config = dict(
    hidden_size=96,
    num_key_value_heads=3,
    beta2=0.98,
    batch_tokens=[8192, 16384, 24576],
    doc_mask=True,
)
Each number is 128 + 32 x the weight over its row's rms, rounded and kept within 0 to 255. Layers, rows and columns count from 0. Numbers have three digits each. The size before them is the row's rms in percent of the matrix's.

# layer 5 MLP down (transposed), 384x96, rms 0.262, rows 324-383, columns 0-95
095:121112176128125148112135109148145129151182123107133136058106101153108188146195136121102115128186170102089122109063143084142165129081147109151103119139094160169086126121163100126043156062138189160175118110112159122138190146144087163091171157147149175149111115163116104154091097154161148087
112:072107176095122109113125128148154133121153171087107080112170161131092109153156088108148075126118090109071177139153082179130107064160128129120079114169114173082113084113107207156123118138145146140181116183122147113137073124061130102147117081126166117108092105114116059112109094182092125153
118:124131112088174121153126126100165169041119121127116101138077147185140142106152122116145134111110070107122197065130090088095155190123139147131141127117118167076149092098128030054154123158138166129148153117103143112142171121097138142167120068117155116115176120106157127072101156115179095161
101:081161163132075060136136123159102085149120087163161160109107120151145087133159134115180122087153080067108112129136134134139123011094126104157144097158160122129165117195119118093161145111082152122163074099134101145080118151163086202147118074127159119082128168100142164115130134105150140112
098:111146169081027099137121131190079151166145087157099087151135126125097140107141172147125005105151174080156153134141127105135099055158087133200145110167118146121125155178109165099121146119083166111099151125130108119106105119122134136176125137090138121099112107107139105120118107079109084120
096:139091166177176163110170115120121095070161092125167148137109130147185135122113144163103111105102230094140076090130097133134102098135155098158087109125134144183093108117180170204095118139161107128111110091078153175160222151133090113128155136117147110165104140123142091098133143076129118151
096:176127157152178086145164129140109180142142127107134145065079139117139165127128180126144139190104081083125091132145156131115152029137049175158097145076140087094126137163164157129086110128085140115115104118149162141143125136146142071174122146156114123091100082109062160073147151177143103139
092:137087121155091165126084106120132163100120187145105177104102115066121104084149156076118142106198171141091107168094059102161156103112146103114068085170144164128100128118118172175154083151131136127085165105103130131110127151089122140213074130161170103170136138194126159149120117127088123093
097:111126153122082212174138171102133061155106153162163161120128147104134119084165255103134152125145130165158130117121145141169151134118174137174150117147076155126089123111133121129177147118075167183117147152155080128139155143132124116176121108161138153156133183129135190139095088172153114142
113:099090159157075109134214079138100112156121101149146096056131095164149134154163120108144240152136209144134124168110105135104131170124107134173130109179139118178101163124145164147144128170168166164128141080116117122120103173129089118137093155090102120180122171117142142107077121121111124179
100:164121112159164085132169194169173134125138108145147100122079130101103094149137167129119034154153166107140100144120085143138119126150062139149133133137158172123051156140121162176210151096202158183133166098105089114095139130117131050116096134128105146137111151100123144076137128130155175148
104:137128150143081156092135185160104162135175124136123121136122142138132196117091124142106188166150116108128137168105073158130097095057173103162171165172105119080120130164127130077058091155137128161125122113088156159091170099084129141164172123128169091193119155181138132088128107056148117174
104:138100133125112087111127090123146157118138133131158087070153125165166138094194069100141054145166132136116107150136164136146080000135166149154147166156128119194151165154119161139142095122107139135114115095103166108140113125144138151109143116145103126137150131155068136159105132142143125101
098:101114160130160123144123127178046142079120107138150107120144079117160085178142064127122107063087144113121186132137133091088108096162057120132133104075109148184155149180144178135101102094130144090158151111135094101139111184105148104093125075146090153128167164132058106114109089120190103123
104:141160181119151134129151186104091199113134118127208087122117123116106126095143162131135045133117182109148150158154150140122145080163094165201164159143146177139089108108138179140159130146083127108108158093083177093118194130113086154139126147071127153065120136087158146143190143105124113122
101:120131131131147140066123064047117167139128113134128122159131156074093129168196067172172115127105174138118098090112152137143144168062090170068111144103144167157131146138140139169107091106150115097124170139139088133160177130164126105132074140039186125115083113133128100134110132088158117174
098:163168100079085054138132153151119198106138101158093105102119093104108106097105212153135137122142067162108097075094170094148157015143130106188131109127135130107139142120125172130110145153078146118169093114144092126113145116118138133140173120145146171156106144079127168154142120132068102176
110:085157122167151136126164149152135122121136118143144165159111069085122171180129145140133134148151106126106137166146092144074159130136088142091110129116174191137099045131109054081140105204093149096138138196083107145147168143118153104124206119122110094102098116084120081147138160130198092101
095:107129120117183165177121091113142087098123178166130133107112106146150132113177136134145095085147099141098113150102070067139158142174135111178079140190155151152155168180156164116130103153114138147119099128204179102117185123191144153161092174090119090177096154112170164079094161120111167150
114:072115131141141134132109118131146146099108147104153140110081080133134111088091121200123101118092062121089080179087152156146141183103130147124153107116096109060113146127137020096125139162101192114202135105123123119135148095131114170148137111174120148071117126120153180084121122065178170134
089:096106160165201150118072125130133099153135136083080140098167156125232123098125112099108167077140136154092094149110134101134110138167125124137132135120096163122118171157111083164109110072121149108123126112161119203125108186126055094162150091072083063148142134112092102167137167088146109107
107:153148075118154125095077177129159119135150139106088172132120122099148105102121185082115132151126139187112172145162146113118137074132155099108169085113151156089082129135121189203123164143105207109177156096136107140146181095078030097106168143108118091154158133152120104133091100112099151107
106:150130136157086087119111140139115142096159137117083107080084140129150104123120189149182100131182150124140087096081177043148193089140099156110143141088140108093068099100151159151136115103134124080110126131129129122118055082130096107101094133132133077066086161144136102151193150084063095127
096:133108150125255112176154125101130100148129136081135171156179098136127120106124172099167189122111115098122118171106128106075105167115144125164117196126126154092101163183151052131152125157145122142094144108125168182167129099120141099118134121172116122083156154155149115117127165090113126160
108:159141136117054127079146108164113145152144117142135110104110128141137140116110120153159099126106142142110124085098123149125122127207142103156128074120200046140108129152121065081137138150112091177115132132132147164193130108139130181186126098177085138238139157125106139132068115124069129075
104:119092138117149157124142125146107255130151128116147130151118130110143103148150096095101141073098130109147098165085111095049149169132103106067117065077157174110183154096092159115132141150134122144128199141130102134148131122119108090097155124136096131130161165101176148137129158099084110107
092:089107144133200146091118126136120109107136165082116106105093182146088172122142126118095142171100142095077179111146160096106144040142138165071136102097084074156063118113120061203165113104097160130133151132152146116128104150112172081088170146138110180128178087153084124124148131122098115138
111:080117099146200170128111107140131119127126151095116186102165075134147069069094140161050119118084072150102088132111128168123120183130164125120114122108102143062116139126134000113115087131105137076157172121100145114113165128130136119154072095143076143104113120080128151120099119130128128120
089:115147110142185095152115114101158174107149130142047094136171118084152108105099175149157059161135115116134085114139162158117115063159091123189137172121121159122083124146169116109124110094137142106117118110164157154163198097165129191137142190171125076173079185086134127157111116182136106125
088:182063133151231113078155182136151193136178145174127116116093112118132161082105144132139082167158144108139110148088105122144079063132076136144121135122098134098135090116110189109130135141162138149107086152132139128100119101117114146138151197105139134108124177165174100167071186179122097123
101:167134092108155099085071126128188128132109103129108130165130121140121120164076107093142055121151023076132078111191128155141166088193105109102120057114139162136156131150131065126130107099133133123111157099113087167171158101124104150104162077139132129098148132130080134084161107153164091088
091:102127142159104180195150046151128173112138099102099100102140101114150113171120059172115103088106128147073183126128133139080107173125175098140103152112174153139106116159153068156147161118105086063158123108126079088109097132103165167223130148155168112140134178130108156123124143115093113121
092:121104090132116161152155125090124038117132102123099153056148082099130130064047198151160080115117086175104087159105102116121127132164069165138160140125130100138140091093121180152086131090158122180134142158127175113149159102088122131124203113140093139145110168177132116162158142154162145119
123:145172173162085103174141080118164070107165125143099089121125129113124123160132189087113117112133210100182150113155134088104162091114104170119137144139122166161107137129152111110109164107111104093168147088169146119026163104076142140184085150091144158148151150138188112188096133100152106143
112:093177144182183161160102133115154125141106175134162155101141154137165115109153092120176149139124178135139127153125094111114130125184140176097096212148150161093136142102149092134172150124213123105151065134191207132146194127118094135113081186147168103104117167108138121105110106168141110152
097:115100148176112137128143085060106116118178138117133121108055156128141151121117155143095173082163096133132156112098058142133137081107101148142149117107085103090121160194136234109112152154099158177133151135141174147148080138105114173124128195104160114181095100195138122146130109099144074121
100:125136101173200190122139116099126163130178124181112103116057160091117120125173113118103122131107155132079094160147130081122123199134075154110073126139101117087143099144127164085202088133153154070110121177163134126167156115111166095134045171176150063160148139104129138133121142137137115126
094:064107097138178135108141053146111097140149137089124132109119043067151112124160051198054113165087193135103151105155142130104142094129107105122106104135112187118115072078160138171143144096114145153114161136096112149158106160150134141133136133162124137123126143144180135135158161191079091099
103:086119122135122086104156155150092095130157108091091068068150073095100109085162038093096140125135116118133168172196142154130173153150131101116121094125130148107134098146056174094103157200095140125155146107119157124135124042129123127158141061091096089135097123089132108094134095111109147117
104:144000142177080095101156139106155086119100117122122130130133130143093135126133138143140059110105066113158165160132070128172146056138103087140134132149148207119145123142132179103125127129121124103129144148189153126094122114135132156130158142068115173108140131123065103109098163108143186181
108:125151147141025149208150120111100142171136112148145114077140146148127054118091226129150156107094163132079161127131139126146162127133179138127143196131145197115135132113075139162096171117159085126071133107116170175115124122132119133147122147084152147130152168129104092094098172104135153167
093:065131180157159087134118146141070195114145149146124114100115111112093134166122164109108073126105185128174140055148128069148113112115117187152123122105098119108108103092111055144089126175082126138091120135037137144128177138154142159132103131121156089141124102082196181141140153167162108150
091:099116121145190223110118155103135116119106137200157116115139107166168084144094123160144174121104146111148141189068094103110094183135127106090077140135131079167095174117183071124098130174108142125111174120121136120092129116128121085178127119091078127148173139099145103143115107200167111075
108:111095113115124132140060113141060090092094112148136092112143129155125133133195083154121145169140104193139094162096134209155184132114151183171112170149139168127143103111108160144126111100152106124146108152151139075104144096167133165107116144127198106109070178165156178155120083083068167118
101:098114167127202148130152105126108122164124102136135163099120106120110097125099115122082125111117096177137111103145169144125197198108136124163165137149150113125103165109120017126170085163143117130132140168082104128114124137078154099185161098116127194147088174192109166104096138112101117211
108:124089128149145080109123069101121117107120181141113120114133080134135184105122198104098186095140038156140146086117156181118117163181161141188119115101109089142075104085123026103090116124086142159114116106079103104204101146125101120139143144141155121147168163150096125125132108123094145146
100:172128158160146180083129132100108131150109077125111106086128170119140179098115031126124166142152086106083089134061172122143160184080114135121143150093092115128140072135131149099042084142133183132155074090134146151162139086124130147054092147170114125107128142160100100123127138097124117169
112:174083105136133117190194112131139122166073117138175121126127121117123086090122126160147133082140059108102180100166168129126188105057127195123124121115148141146138144161170096122131145085152114186172120122157125128096151095110133104127105201106144139130106142137165190065164113071120106194
093:127178076090111178088094189127145148139115130132100094079136077080093131141109113141154187131152159133115120109117142108164083087154125174154141158118121116146127111135205175105130079189134126093096081109128183137102081142150092138175114122149087073186148157151056123066118116136173149140
105:166131126107089084100119117150136118096118062108102129119144089124071152109105124135159143144201132129102083165172099128144127025081147133107119152133095105122137164077115188128156132140171169168096147148126045161154080107053133110110126110131090157120170142143078170073165107128118097129
107:112132154118086148076141105125105037111156067110128127108143131168118151135156246125084134111158137127142117188169115109116136126105146106129094166173142162136118165161157146128164115146209122143208100119168142172169125114105132110166082142138110107170117122164174105072113154134117145173
106:079156096119125208105125129124142143125092173126187110127117116095122044138141221128131112082174140079086113177131136148107126149160155105145097128102134176121090129121151151139162138142109180133108135134131116131145090194079104043184143121193096162144109169166088120122119115116175138154
101:200099127141084104148115121140106079143124140119072179056087103103102186135174172128092118152145174069130132095142101099122132070112126147159119135133104105119129177116169162134044071158134182116140102135115092091119149148111112108127176147135109096130120111182169132160140099130215149085
107:140156146165042074099093120143101170158165080161112118067119145131157116103124132124099060150095200100134165111101145119135127088115141167137115170138120178180099106134112163096111123080124109087111191106154094100083187147114104106125188161103138136179129155185117091114072103092110142132
100:107094106139150105115085142141143195087171150169133153122125118098130113132132166090208090127126119149105152088160229131144174069090076147076109195142180165102166163142124134144142165086154130129110124138177167107073129149098116099131156051138070154129142144135126123144102126130091123092
101:144100095176184057102148153130121106105233102152128152149111123116111125145131029105113114172050123134145132152160150101131156105167127087073126100128108104212062164088153190142116133170111103122153165129098110120129125098077154149124113145131133166115113102095100106114120129140129171129
111:099132143088086148161091088106114074122123139132112157062211104179161128198196143168141188128112130105104122116151076114061133158118121165096120086130137150122062152098163100140110144091128111144154149079097146135145113101180109132088122128128136084158099081111142172108144130095190163167
092:129114110152105160119070115116139187122103118100205172089117086152130132131168186103105132115130101114147090122168140141122132029103138079124106134144119097150180069066146186113161111151139159089068170118077183101129105143115121096129120119157178169099154163184095175120144126126124103092
088:126125140077216098125153205175111162107169113065140114178149133148137090106084169078131136119151145131119114149111080103147064059085112128088117109113099188144140142130159206101166118180141136138107129154152184110127120147138120134155114052148152155128139100088089144150111098098125114085
099:125115209113146067111137095201130132061110148132060135144149079223150106081101119144121073154128156165096099129115138088137111127101142133089149177156135094101148108128101107137176176070138127116090091140109138079111163136160157149126133134129151176102132138056118143176075109115111110101
# layer 5 MLP up, 384x96, rms 0.278, rows 325-383, columns 0-95
109:144175128117094114156128128072204170113170115095115100167151153116116108157164148059169094132102173180098120139141179126162177135143149078176104137155147161150115096148074161174132161111093146154144123166169176128136104098128118163126135194110123120087116117175110061080055150119125101159
140:165151118070119097132147113100143124134122116100158157112110147138165152078098125152129099163155119161163104132117165108133192169069179150146151142107182136172146145133065123101147137149183088113189085140086156137170162095102160101162100165142178150119099078097115070076062157144148103197
116:135151126080126092120137152140161145093132083084119166113154105092132102132148042112140125115166180177141060126111147074164179111169174097176124115185153111171125145126087156107195165147114158082143145117137110140104093089097182123180162156141134177107095143083128133126166090056106118134
098:152151157160131075151133071121141146093175101165124160163195118098144105103143116094133074118097112111155108171113126110108120113130117059161128120125159160157113210135159131066119164101124121100180181137125140118084121114094137124133140231073096102111085105141121094167147108109172193170
097:178110113119152145092118107084202066128161123124090179167135093109154143154099148143136141219073168130146107139079138087156170126119168088143149119076123138119118146197150125131146161068170125130155148150148091211135108115118093145123117097130156104101084082140175107184097110137089151103
094:140131116115128077117084107140124139164140149161076189166144173097177139120050065109158112138127113063120122114075178131138167097106096123099125195096083104106102106147134193139128117092138145139144121131165141120162125099160208089129094150115086116099098074104075122147112091149172112069
092:051131131096110110135136087098172113226161071124074161141184144160113135083135129150124160151134135109131154191140139174121122131141122139122139090140130165129124158112125161110101150121127125163122031162091100149176045118084102148124173091161139117079144124100115132121113180074154170106
090:131121153133094151153136152141080151159114141156179063127155130104120135170115098115114123125126187138153156145096093053112126164136148158177097117172126199143071160156149150157157146136125082144125146176160137139143137121082137134155127156105097095083089169140034161141114105071138070213
113:082186132096150094111079127147127133094148123140090122140152148064130059117170064097151117131037156084096092101070144130133111147106133129143129172064161143123132139108075177124142179080179123105133091132109138122137142064153154103126070149142114118075130110093175119135095167144094135180
100:122103125157132157149168140151170097168164096160148141151170131149142136117131116148190107121077160103133108118105117126121142115090104154134090135099122135201128177130124133119121141159093167071115104125139066093196103161153240127155061124126099184081166144114163135073108146137172150196
102:114110138108171135124109141154127167161123134079120184167126166079185100164110064094145111166089153141143109188084172085129171176095144095087087137112147158142164147198167145139112119148126141097122116159134090155167122052194197158133119158151153116152065122134180101161108122131124137146
122:084116108055120148130090128097146096147110120121115125103160181127210114106114075126136123154105171184209097111132149142175091119105195172152136188142124151172102135132142152159144129119159154120126121163096130149160126083077158206114158161126170147142080150197163136152134146175123137086
100:107089124086130092146107150156146134066150127118053152132205182097125110164103101110120179099131118101180128107138143081153125109111091093133150150097114183122113192153056154187157126120176067147131138193113075108112092109167103133116104175098083155096155111136150108167120105112146154088
105:140129158163151139123063180073144163156075151141200086119102146112123123074067151091128100153108186084144098072100151125114123141145120182146088131160115132121170143120142132125109152120153156080150153090137197123134096093168172127139089144120113082069060091145131105178126170149105168089
098:114126157084117123182168091099190121143125133119167119170124077151181164125125096098104098094171157136148132168134122074123136149133134099145115118144119169132120087169057179158154146168176121115176040082161120161170122126179161180155147126114153124150168123076126095108176191154094095140
100:184218156120121094131148132168095136137119065175142164166130157136149105148114146076148189133144072087133121109100157146137157111113170098126200156119109185101169172186062209080174115122129137124163057101151136117148123129165152129144132124141163123117135115141102155162139136133073121106
122:139132143159114103156141142141165111150137088139136166183124142150109167085095124128106120191128204144129147190142183072102169186080105073120159138114145099129168088157091148110149094134143112120213148154114077145203164117137133116169147099117075111124128073113111073116118169157171127161
088:047122119092128148155137131115093098111154112126120170150161177155132142169183117120150171160094117115184140127148139152128106140126167113148184129079108076143148123095126146096100207083124134116102163194114082135199195158153147155079107126175118176105158100126149116154166115106199175115
134:179145085096126081184114116106114135134154073108077163147145131030123114086069126149152120133094120085138109149130121161152183175119122143159145116089116119140152147144119109120142159141153180103155121187117098204200165110127127139139110139081160170109116047108157157120099085093175118157
091:171105135107113137139116073136158159087120097131167169119124089132092092088098084114133146204071194117208098080102127117120123107095111121108200114167141098138108049129145148098163117186109188155118159137127063099156122128147132162114125091158194148127127105110163118119111078151149094132
108:151129118127112148110116135142126112141084111137164156101120155116099094124086146168148147156082177082151088128126110096104116160181168134134187115121096120163103103159124178170128127149142192128102140071077093141166162090072090074110154163103141050134069087168132044122099090072111117103
108:101102152137066084166091159130155114195127100104037138108174143049141134104123148137108164114177166076126113111155124162157206132133175107175111159066095116146093163122157167107122142104130161121126107114169133105115108102158116132141134122076152117069111102153109068171097112077098145117
086:163109162084172144143124111117143108139108115157125139159165119063188079129141155106131132098149133133139111051102154144143142188212126155109106136114173123095143137147132091146108130116143114067248120137136059095128102144184119147138156139098126126116045089086125105124091117154155114097
111:156152142116084076129133116169158156172141072137097180124102139092149094080061157090175117131133176099173116083067160094148156175141133123130132103107162104143169148187117093113169165151124134124112082154132132112196113077113207104183128157174165122159115144099155105084148141122092116095
111:142121114157051088179136159091146165138077159116114129149125217100151104113099115103133115121116168146101071089108143131188109149115136143119151102098120140183139100102103191114143167089123123152116156148165139126174120089127141143119152162159130115052123140134082129202075108158200107197
094:142093164122107142209142175166170128137143076161147148129178141154160106137143127047083123133128171137152078110111157125162125116129175179168102098128216118087149120156120143074074107140134123065178053105141125184145132165132126122143166103149130109123095157099158176125126111156075133123
115:183153108131137135153100136176178096138119098148101111194125129076139118097038127110141105085121139140091106155110124127134166169120118152155090125129141152120157178166141098134092139105138191081173122119130083128176123055122111134106059121048161122087134026111165126149096126112140126138
086:139147076122143191133082118121183163163105056062157191139126175145145141154089078071090183193143144119159128123111122091157105108100115128120119081082116163165155139186084186137120125153108122091104108163130109140123041148145139111118162098132134162064115097114116104109135133132144170124
091:146210140149179107137061158144137167135108168172172117190211164143130093110109100118117122150176131085094098101167153123095181115081127127121110129181178140132174147121103173096133103152165108129131084115185091157163107118091147149161084159162060091133092120132121140117101107098101153145
101:138063096125107115143132127132109160163123084159136120122154103062113156153080103106157110123129131061116051103108108094109124133155175078230149116126082104153157124085118120141135158116142109087080138157078146138116133066069129131040083140114114109083166124112149144110159162103087163138
088:140097137142121182124147092136104185170191122122142138129167122060161112135145063052133126163118143096100130098101113136121112189120117145102147133103087132165076080103139161112072153134134167144099123119051116137103140152173122173062134170129159170126072096115113161073165165144190131148
089:086074147064076043108094132158176165116136106167112115202147104133154167100132118106105191087116122094123174127130146096161144172133090103113188149154165146108055166172100106095112129074089158084113148109149114174135119111151202127142134109137150077135120124150122081117133144113118150130
121:136155184104120114073147136113192141154112092102127160106112110126166155082139066078132146097157180106145132118083147111130119153159150089178074157134181166180121155146133168128173146134178155084062129088158090170080137112155160190079128168119153124142128116123202146145127099089084139110
113:114127053153087159168104113128188140158169091141103136175118122134100124068088045068131107126123162201120143135110192123168124170172112157132173119102164146110114080171105115109088083119092074140144107127135107123154116158115111193112152087164170166113154127124169114099166105178112130120
096:159108111166137091079140065151196122151148112194146149128129156134121093089155099105171144110073094127086117067117158126190140166154147111129103151159143175135109158088127186153172120072146096153127107178099086151117107126104158113174074141167134085127156154108147062151136105190151167153
104:152144107112113121081073108110157122154165122134064185124125176040155112078108147145167138175146124070097084134158171120083099142111121079150175111135099105135171134094105117120100171065137111108121093078164121168137128104180145173073099148165176144089147074110125125133116117098105154179
095:099129078151132136137138147146108076162107093104103126137166119145169107114076129111165132097111141134125097127128109136147111110112191144177147127115169115138112145115167109102156113161101118071112106114223100165152105099169109234112082145076107128122040118154127132182033156108126124150
101:122123148160132102122153153136149100169109163124060137075153075097109116114107096060174132116069197145110136130081144094084154191160143146099103135098139118097128119128079117145152168160116145111059102150131164111136131143092119096122107175088137180117048081108107150164194094100091142169
111:155121087095076152098099094110115100109111123150093145094126119074156114124060148112163106189149141149174144114094153132095099112127138183139089112127158124168175150102111169094150165136073147100066110126143136106082144121151234148087167165165161144080103166085191164131119120144145149165
107:173087103121104124132076118127120130158074123156125171101115118128202120103129013158151141131131129132093133065108117122134144132159116137165148166126178168128098133138086155134122148135164115116101192090099130134119069092162188136057148171107139171114043140093120133179130105112122081148
101:103131117125102114155076121147080079119139081144144206098203121113190082048139155085177095096138123110134162117129141093146171106114118110150122108150195167125149133189102153086142116076125102129162115165195089143114142091140128109130116137070119136120094084081130103150108149095161185143
090:128125146056144122153130148188177125145072080103134111126133170152127141138115166136170130079084173065102084106178167120150161170064157115154108108141135107115158109182149137128134120085131134133143148176133077147170117082158171160133097099069146098161108066080187105122108085164138108084
103:149141097124134129164103129112154084132119167195122085099100084130127153189113086114201122200088139146152117160092175160105139162148133112156107123126162149133158109174171146169185095160107093126093108144060130112172070076140110140162098137117114112143115050058172097102089127130113136155
094:135118098087137190115064135127147119106120088115078147168152125074180126070101107071122136135119105174156132134129131113112117201093099145141117142065123171168104159125093085072096094177130151166152069099090114172141132116128081086100105142087126184098117080121151114149110137150187170174
110:201141123134102122134088090164156125134089112116092166181128109134115141129055129119120175161068145117192146125107106087195089180159170137181185105147182143154119125132067117082137126104111088059125119099163128127097144068180144138178165121141168124122092135105140100088153142171133127111
103:111123151071140062090119171212149138125118088148160136155121117137159104146148099106166190153082122107155155108113125102129126219163138137103125139148161169140121135159119132111167116131140092100129123197140105117100125091173161124130145125052124159151121154123215087164078106076090180100
119:164105095114122118134075075160133098167116087162147163128116138049204131097137093091113191134136095143187078103081173137125171179106159160179108115082172144146116129132149115149133147136119115093104128120177110127159157105108129104062137163156180106064095134134156111175105167104118189146
092:135160105144133105105133177128085138153157095062111106167205166149125137140112105140125134161131159150148145134153117152158189099150165152118163134025172130119141098127070170114162175106116125178086158182137110127183137143123130203092076087142139155121129069103096153186109150108151106138
099:135181156120146122138109155174077124132110092124172164138162150152113043124138132120177173171109151128099115123100207114117194143131133112126152165139174097164142120138161169115157091125096115176103105109122066121124112058087207114113101156135128136073131118169129188117182187101138159110
105:138123083124083170129151148152107121105133162131119161135143142132172032136107063133187147163078140123137091108094140121126126135130113169100183154081177092122154107098119128117175141084083144136084152160106103091135128132104172122092152139170125156019161112113117158206184131110146094135
096:151096137049078119142155131127110122121132062118163172159144107116094136101111144109151187168165141086191102151072131144103101179122097138125175210136111159110117103086145174115080095126154176165112127216169092165121111134145099155142137083126162127085087156141113111183137111148123153157
109:143099072126094129159118156088117098111155086162069138119159122114130120133158114123134127137109151137162121139147114114117125105122132087138131147064240123157141096155133170119119151072170042094144107196127112151141144191119136127126098149094117160116087072116084135099101166104141237125
110:147124128162121079186071101102084146157081060142165164133133089144192090134132057129160097131163153176128112112102152134175182132147134121204126199167161129169139125150166144098128164138111086121140168107142144135126150080128165189099137153123141098132098141157161135148051149111146132170
095:171122123140123164184125104142113144106173138117123162124106152089101109168160091090195174144214142142106107141136150135107144144150165178137180143127088133125087138164100132160130187082122125189075122094163146193102154116142172130117149165122085067136139070098120057158164142106095177128
097:103169131128109161122181103071165083204110182219102160153146135096101093123102118106093151165166176171158125156112114075169136171110106104090123113142170122090106117130114130149130116129098161131135093072146107152133070137101072158185101111118163096093148094150160131148142138063119156176
110:099161138081092143125075109174196159122167088164148130151126102151120081150138079128110128137165134088146129123126136146099103152208121116153181128145135123127145130116127177032164077089106156170150096112161093168096116188122135150103137091079113149116091116123139101061132169072172172155
089:141135170088114139118091102115084135223155100142114123178154139133119105133115099124110155115127194133122158194158156106150203121126164078138102165148123184186169150112123181134086122096145087143175061129126128128104137137098148148083175121068119129108142071129113131091080090100148099069
090:183176095147145089129065073135174117131112127113188104127150163117151059146129124133099102139169100105127137114145146116135154092139142109112171191085143139121145114180114143152177133192157101149110056147164134148180117096164146136135112164127122193112146075149181142204083138191117094137
110:167136117107069195162136101146173142125107139079165102138107127062110112141130132039145133139156138113110131136080121094123101169098107120185124111141212161176128196118140130135114142090089139142170109107102111161111092126154119152111093158186168148075079033125152082123137122147123121144